config = dict(
    activation='tanh_gelu',
    schedule='wsd',
    doc_mask=True,
    steps=14051,
    dataset='wikipedia_en',
)
Each number is 128 + 24 x the weight over the matrix's rms, rounded and kept within 0 to 255. Layers, rows and columns count from 0. Numbers have three digits each.

# layer 4 attention key, 160x160, rms 0.101, rows 16-31, columns 0-79
102127116106134153150122141177146120085091138107119103127108098174115125134130141169124144100153148115113153125116106123127106118114128156122128122152124128113107108138139080109118111147139105126143125122163161059100113153198097123171105152
113106119158145133121177144115144136127166101102092093149127119142087109149193095133142110137136159107132114147160078110147116174154156082121152115141110140153122165094111175120155122117101150137129133155083148094154181143116106119092137160
162121093120149137101128117160130126126159132150066120128113147135113112143135095118143128102138144106117117149118122111150114150138148112149139093142129162148111127095140138148114127096107149119154130132108120135153118152136123142114139150
165147128176100063076111109060124152144124103120158113122125129149170145102139138147104143109081122133137123147172128132095139126125143113198115168122128127146167161099148143145174078170118144185123125129088071141093094098140162112128123101
111132115151140096113079116122133133171136071113147108125165121096064154128129101091097130189122127114160117108084117094160149114104142103105149121076115162138138129121103097117108122107120142126122142134137157145127103128162146145138125119
119116125122143124094112142136109138147161104116105173139053135136139105140136096147119106126108082138105087138142108156131092149134126130092134121131199152120112139127128121132125126142174173157146151126097153125137115146110097147142129073
104149146102138126164145122150130110123095184115155114124112127148150130174158132151124123118138126148134102166111119130102143145130122160100124100186167099094147116138136143153140140100151132143107148112105082135161171127096107136114139114
135107119138151158110192119132118165125106147109110183159115128175113116111168131144165123096147124165119116118148131157158102197112108114124143154183168146134111131076124091183144128119127122131105127085117082117146099133105105092078135143
104114125160138131106097118117128163127170054115135121097159140095092156117130150089108179161086139094141133128133138110127157118113097111114150134100114160106092098183143100136097140120127136125120128122114174134111102114173150132129149115
155113092128098128140102122142140135125137068126105100108132130105095149125114131108133136184148157107141139111070142099144144064139130108132141131112100139125115111132103131130097098130120131097129130164128159145103137112142136137182103132
106116101127146124094135145104132114116132152133105110177093124101142115132151125143139105120134128126127109164152096183134097164118111166138122095157174123126107140092142164162147139122129162141111116090064087127148147169126102111113154126
145139146119132111147171151091121123136099158163141123156136137132114099139110097158128073151163150135121109145165142125139121149149123129129132111148130134126174141081106146152151129097124152128138145122096079125172157092072138144104105125
118151103129105123052076105110153170098195084098156084117107121110073143127171134117106158127098154111097147165142115116136107125102134135125127127093135160128103135141143116137118153101130177157147132090071150070081097143160156114148140133
131144158150130121112124121105154147140125140100109141145125152129087135150112128113139115130138098125114102138123142139145124170100121176136135137135155170150159149155104108118117161118125144144108148120104093151169131142094166102132140082
129113163111152146121177130132133106147137133140132118144114137161096111108123110141108097115105141116120114162162127129136129164123146123118142078102145142128131122084112088182160157110136134129120131114108145124180152136105124137116122105
177104159160120115118117113113156172129144152100124175099137129121103147156149111127143164162130142151141108101114173120115116174143125156139153123126117126137132128160117107149127158113118136099117119136130109143115144078120130133097126102
# layer 4 attention query, 160x160, rms 0.103, rows 17-31, columns 0-79
166118076091102143107102158091153121097113121154131147132148139067154108114092148117132178100130127144107160133127194120124129129126147082135135122066117156127110133148072168109069141061146147144099120135088103134167123143165113146141108128
121108116157103096104133135161138122056153116127103142160128163118123128145169139115113139093147137082108154118134163051113153137152107114110154150101161181125134139190144127092059121129144129090112090132186158149155143096130084140154115132
124136156146128115135132155124146136157121117109175134120136113135131143110122160081133127141089097113150128125107130162133083121125129138150183153110114118129094106139131143114131091172147149144141117091119145132063119097102138130148111125
098123136124094101142113114178102124147164072165138186122104151096116147129134088118128138164112122167140083095078107089135142092113145116128138135076153164099163110188110150101072139125108128105154205123118166144153142120110108144134135095
100147119117099092092120172144134134072142193100068154110132133106118114115172133137158124101107077111138116096125120115124116185103069184104130098119150138115096141169139132137122155080155121137080102149142133151180107145190104149143151170
132150113131105105153102142169127109101109216124124160134124116144076114167126128162159115133130131096118126104128117149105115189094098194106151091179158109148174127111149093127150131097123098118116070136138113112131110116124114131082135148
106131098125127102107122108128105150129141141100117153156143127134148146168148126126130127115129124110146099088144106161146147175126117135114141102123127141121087116140142108105133156106103119130151129120128136124166103132108119106074107137
101109128117138164150133111104114119155130069137143113078103125119149136104091116081125115148110141170128127141127101134097116069131143096141111180120106127131103125112096170122109124160103170120145169112114133090105119110168166129144134076
147123149148161144112136102087097141148129085142149102143134126130140136114128127143129123105108176135119125123151118110116158079140162124132113137128118131128144135086089124120111109154098177114121170112135160115088150162091098105156161121
163138132118110108133115128147155136112130168140125122131095171117090104137149127174169121107123101096113142122139150116104126170130126147096141106146123147132100151138146114066135137090110130131115066117134113135162141158144092164125143137
159116128113113079116084175148179097100100171135129140128150124127112099130110174119118153139157128113125129106147137137127117179116143138123154097159131176135143143154114090099122095098142089094132104104142100154175132099104105160128121129
111166130144099085108122112105126133129152065142140096095126151114144172144093123117155129149119136154092148126121123095092125124128148094137112157048128163108133131173103137093075137124092177113088153089147127094107114131145170117147172130
133134115109121099145117124167091163113123130125121181151138132115108133154071096139164129146114060126141123121085139150090113154105087171114168125100150151137122140156105100125086151118138141130107152132109140126164119080118123123139135110
103134084082084110145100164156159123133123139148129121144134140136145093148140129134122150104118127138135126128107110123143132155145150129141124118139137138134113157153113128122093154077131100134124110122132149154163121137108132140107109102
150142106136113108152140140161126119121127129116126182159129131104132139145123100112154152135154077138130111069124115148135119160083122145119119133125119141131149110121092111154129121152092151118125149121146105127146127109138112144112119116
# layer 4 attention value, 160x160, rms 0.077, rows 0-24, columns 0-79
110138121123105119124154109117178117127111141169117149119130089057143156141127119129108138119158101126141099146133095186095150150066143140149110098148098129161122100143120116126135114109139127086153149105127171121115116160113136148133158131
148094130127125132150136141140146145110100124161169127140120102098111099137109133135114145159133138175087104118134159136119085153141144147153158154153110110097070144113152122150134162128109144088112085150145121149143146129131134105136107160
148083127084112117132097132162122128145112109114101147139105089133155106110105121145152119097128082159123102151132112133140130137156098114151088140153122139185109122129106148172074160118109170127163193163117112107154070168126143109137125147
097160156127112122121133153127115144126139106157124115212086111103087145094098134089075146115102158132131103106186165161109164130122111134150138137155132161103135141165130121091132123125156115116114080121110118100129190129124107130125123150
100169178175088106135140107115130096146150172101117096133166093116131113111164164125095146152105145159166102094156115119139163092131172126101164168093132126131152121149131158076158131137137132119100089136135127120142150099137069126139103085
127154104134147109129155157138147144167110125167137120127088107149132111127110145120147080093133141153129124108150133126111101122188132111142091110132140160137081173122119112175075132101144159159139143176102120112111095094105143097117117135
097135154108157103126140083105124143094124144102106146106192166149153144117132141108119153128158106111149131101108131171151160126135086130126093089127152115078093118123157127117118172111163074162137144128129111124131164150146163154110125169
119115119123158164116145103166139108091149130093134110111139144111128136116140146164135082148177119071144101116131129121126103106131120117102135139153134127165106151151117087116130089097115140102184104145164150109118095154127155103127085156
090149136142101116121104115154103171141121139107151137136154139129122111130118155153096136141090154138155110116104153118132147158074148155131136160105159146112143107155154142139133133150123087105108068143138106131119148165096127095100081104
114144143121091096150117159124144108132152143090143096122152094131141095145130141116164154153130143119112131112136083102155124149099104114130079164169115088190113124160137151161078139172101129137079122113129172167113081148136160122055119160
109100132147099130150161123159099168121119087141171142173146113129130089140097165109122146091088096124204094132106154108161141135119134138176076178135121166146104139102112088133110140120156112126135099172133133104133116069092167072139087099
137138073121111145118118136132130135162088103160172135137097128139156156154138110141125092140112173099095125087143147078070089128115111127155108147100148125159171153109170151148126137094123134166166139090121165118125174093084156124113155177
089067109118088124102120117159108144137134134071107125129129126142141149155101180113116154142140152103150117152139158164133160127112111147140156100109134102146137129161140138108091123112174083147146127135128146115124121120110135125122051132
136163115141165174116131112139117152099145164103125125122084135107121089164141144121098087136118114125156142077160125146128119140118140105120114146124144102072082111161121125078147149164121109144200145102170127153097187108148160153110127183
114128101118115107160131157115084164104120104137078166135167140103083131147159134122124157153118116083075087094127121160125123164096096162160181140146109123138151136123123120177097139118134147084138107151104111103135099155155127048154097163
140147104176186118141139123130146095104100152121138157131099101124134159172115117153081071148140125126154115096141071137107115120121102148156125105157111120098119141094156133166142105116150128141133139105115134128115121109191138129131168179
145128148123143140092152088133093166120154129099104101146145109154125161157129141169118148123131122081155125142164140133122172139095120138123151124121139106120142078121131132065160133151155100186111109101126110149116142108123149159143132152
118090133095131113146098140151137141132158168126156103144110168126102128136123124101122117128141157125113114109144174130175086095125102123142078166125113125141143149106169112152130117116135155146147155162153105151128115108099123097145113127
153129097097161133134137171122147112124123127146083146130130105102162109140151133141123111114085088129125088140110102135118111171116159129167099144145134146146090122130090103201093128106094152122131140154134119125140079126095118084089107117
155120144146166108086118119133119191116119115158105125196074125122157108121094112155103151098051074093164150125161117117119133144114085123114084128132174116134175085125169131167168175141129119182136117102086113151124101171101129099116089084
107201133089133139124134148117150103142104110128139123074161113125084114156146124111146130135155127180099121122096110111135153121137158115136135124131097147101151127122081133113080123093111131090131153121102090087120125139117119109122183141
115139138130135147108139112102100113131127120090123102168107123124129124143132145153126138129128177102190152164180155098086131120087107111144136160122125146137125107152122132066172117178132091152116042120110140098100125141161192137144129131
135111114084159132118154167172132101113154105149186127132082149136150084156129132153152107104112133132115159102141153114106103132139138118147146148114150129129114144125160095153124125133119113151160117170167139114143114092131098121118152119
145127121152120161146084121151136124136109155093140071102122157124145143160127138104086121147173169166164134125105123091129099112107085127109076141156141117112138091113126123129148130192098143114121147147155130114139098140163137122147128134
168131129086159115101131151156134142093131167109104148095099143132146129181146141140144090145128105133138138093114103154138108167095104120119112121130129134085101094161166095112151179142098106093159147113135148157111104143160130135117102180
# layer 4 attention output (transposed), 160x160, rms 0.0678, rows 0-24, columns 0-79
149139137136154130108106142150074128103122155132102109167147183128078134114101138114155096135117143126137140093127201126136131130108091158134130126146136108142147134111151133151110155135128115115126096128131112130135080119127144073145124150
145189123104114123089118125115149130162157100113089125107144138140097140137115144140145115100133123108172133144116153120113164108102139165119105086130119127201157102149163123122121105097137124139101148116104134098122093138112154091145157122
125214138152123146125099125100170110137155133142120103125123131131112120132120117122127120151141123096136168122145133144102146107083145191127169095136133069140131104133172133161146113108146115126126124083132162102130165109129155108134129159
128098146116128119138116128141115106107129162094129156126145147144121127156192133180178137098165103119109143104136091106178130145133117145080096100169110117174113099086111110121136124134064150110159118125128129105119090106135101149111120112
122044142086180131119132159115102132108136115159120152139123138099115162151156112145141157087152117127089136156124101126132134184158100092123094115138120166101137138087083110154118141127105142122126111104120124100108108145119136194112130157
147168116126136145127096091131130131141156102129104130096103117128146126119112130120122099148131127090144111180120153154137129130099152165118151150118124100134130127156152150105158110161185102115134140109141141121114121138129090103152119128
131062118141151122102154150142104121110127131155156112134103115121158143128143096139096136105094136167086121088139122078126128115111142108119111180152157165114143158178100095133127118147132193123150110140159133139110115090145077149130117113
123141100128128098100114111081112137136137112175115121120117091208123132111121127109142133114123140151170146147114119134109135138116163107135140164083127113099111095108136161129150099131113126150096133113090166111155142183133110147133099102
183126142098126142058160183105166109075136138109113152143147132146119120123136130137131148063168097123084152122171172131149122118135142142105158067147155143167131133143135096083102125085140141128117120158131161143133128112164133152128135134
101122142124164145111109128093125109121161115160145122173115137075092142114161084133108124140123146136107142123113180124157148116160099176165144121107139143071154155073113152114122102108169121097151120146109095110160166112101069167173138140
173169116095135107059156144089162128093153147106103142109111133160128119125104120151134141126143103129084151125140160146111113127097145140081173090141147105137144118147138123099152152099130132146136117121138159120113105195174107164108117107
109138114139091127153111076116153109146137128086151137136158118123099080103138153106111153087129113112147111114112131149194154165170127135112133136132126100107096105148119117104129127150138099110156126157126110129130116123151123129146117102
164126146124130133097114130095122120091125123138116157166107135106121122101134099120153139082118162157101125098141172092129162120126148154127143105149130118153145153156072106133132129110123150115142134142104118098159135130134104143129183134
131089110101112095139114116072109103132091101118177151168138127103112136092153119098116184098092161157092148132111149125162133112192130101149123125137126118167123159049121153175130141097109137123111093147149110110117124139140120125154138121
153163135154118155058135147136185124103154153112146137106132156135073113132105137128144082098152154156173146126116142095145127137121136155121109100151153105132115103147166117093142108120098078128128126102134121150134072124137157147131165078
120134144106096126156117117157131132122158121142130120111171182081095102119118147067107142110108151108113139154092210131160125121121102150149133132106143131153103145121132145116102157177128106108134107133133093145142106117092126098160140078
103101124126095122153125141114121111126112137121196133137132155103108120104162110093130162123120154180085122091137108125172106108165126099137106121120116132123124147101101125158116138127084133115178121148147127126130126163141145130117115104
104145102126099126087126117062137143138139105098111130109129124141145122108155128149141115111137109109136150160131090116118147155132147116098155117097128143123118126155104127096131108133140137117103120123118133081114168161123120140106100109
144211147150122140084128134122154113119132129134124090133139127144108123118115133137107109158137096087150155155122159134116123114085124179117173099132125098149126113113193142099158107096169089134113077100110158136126122107151148108173120161
126179148117077146133116137116154099167124165096196071088202132106087115115201159120127128148169125138119131149155172145160118135132132136116140097112057134128105140132112104114084087119136107101162073150150120110100179118109172103140092163
117090117142155120124156134155109125112126117142103145147094144131158146164084121138103091140102112091143127139135109153122100112119110113135109154158189120112117114154165139130165136179158112156100143125165169169096085138147116145113132121
145093116133091087168106134138141106096131159117145164141128133141135094102137128123138194073124100189073122067129157132183133110135131128108118113130118113143116114108082157133115159076087123121165139176169127120184136108136089138117157126
154180104124113136149118087108153151198117120122086112098154100153142122103107124120118107159149129142155089201113111158137115125135141136126127129104097149156133130122140160112128115138166119115096147103096124113110161174103148096147102154
116101089132090085117127109072111138122178074149095150126139093123118095110124151139137143102101110152116114133137145126121139157122130129141174158094142167105131144137128146145119126088159130166105119119134105112150165123101121126112121137
120104110146098127089130139107144129146110110105174109139175121078112131086141115101116147110107153156108154124134165101146146101153142115165150140137136121160123163111119169176093117086157120116140095127138113133134156100124162099164136101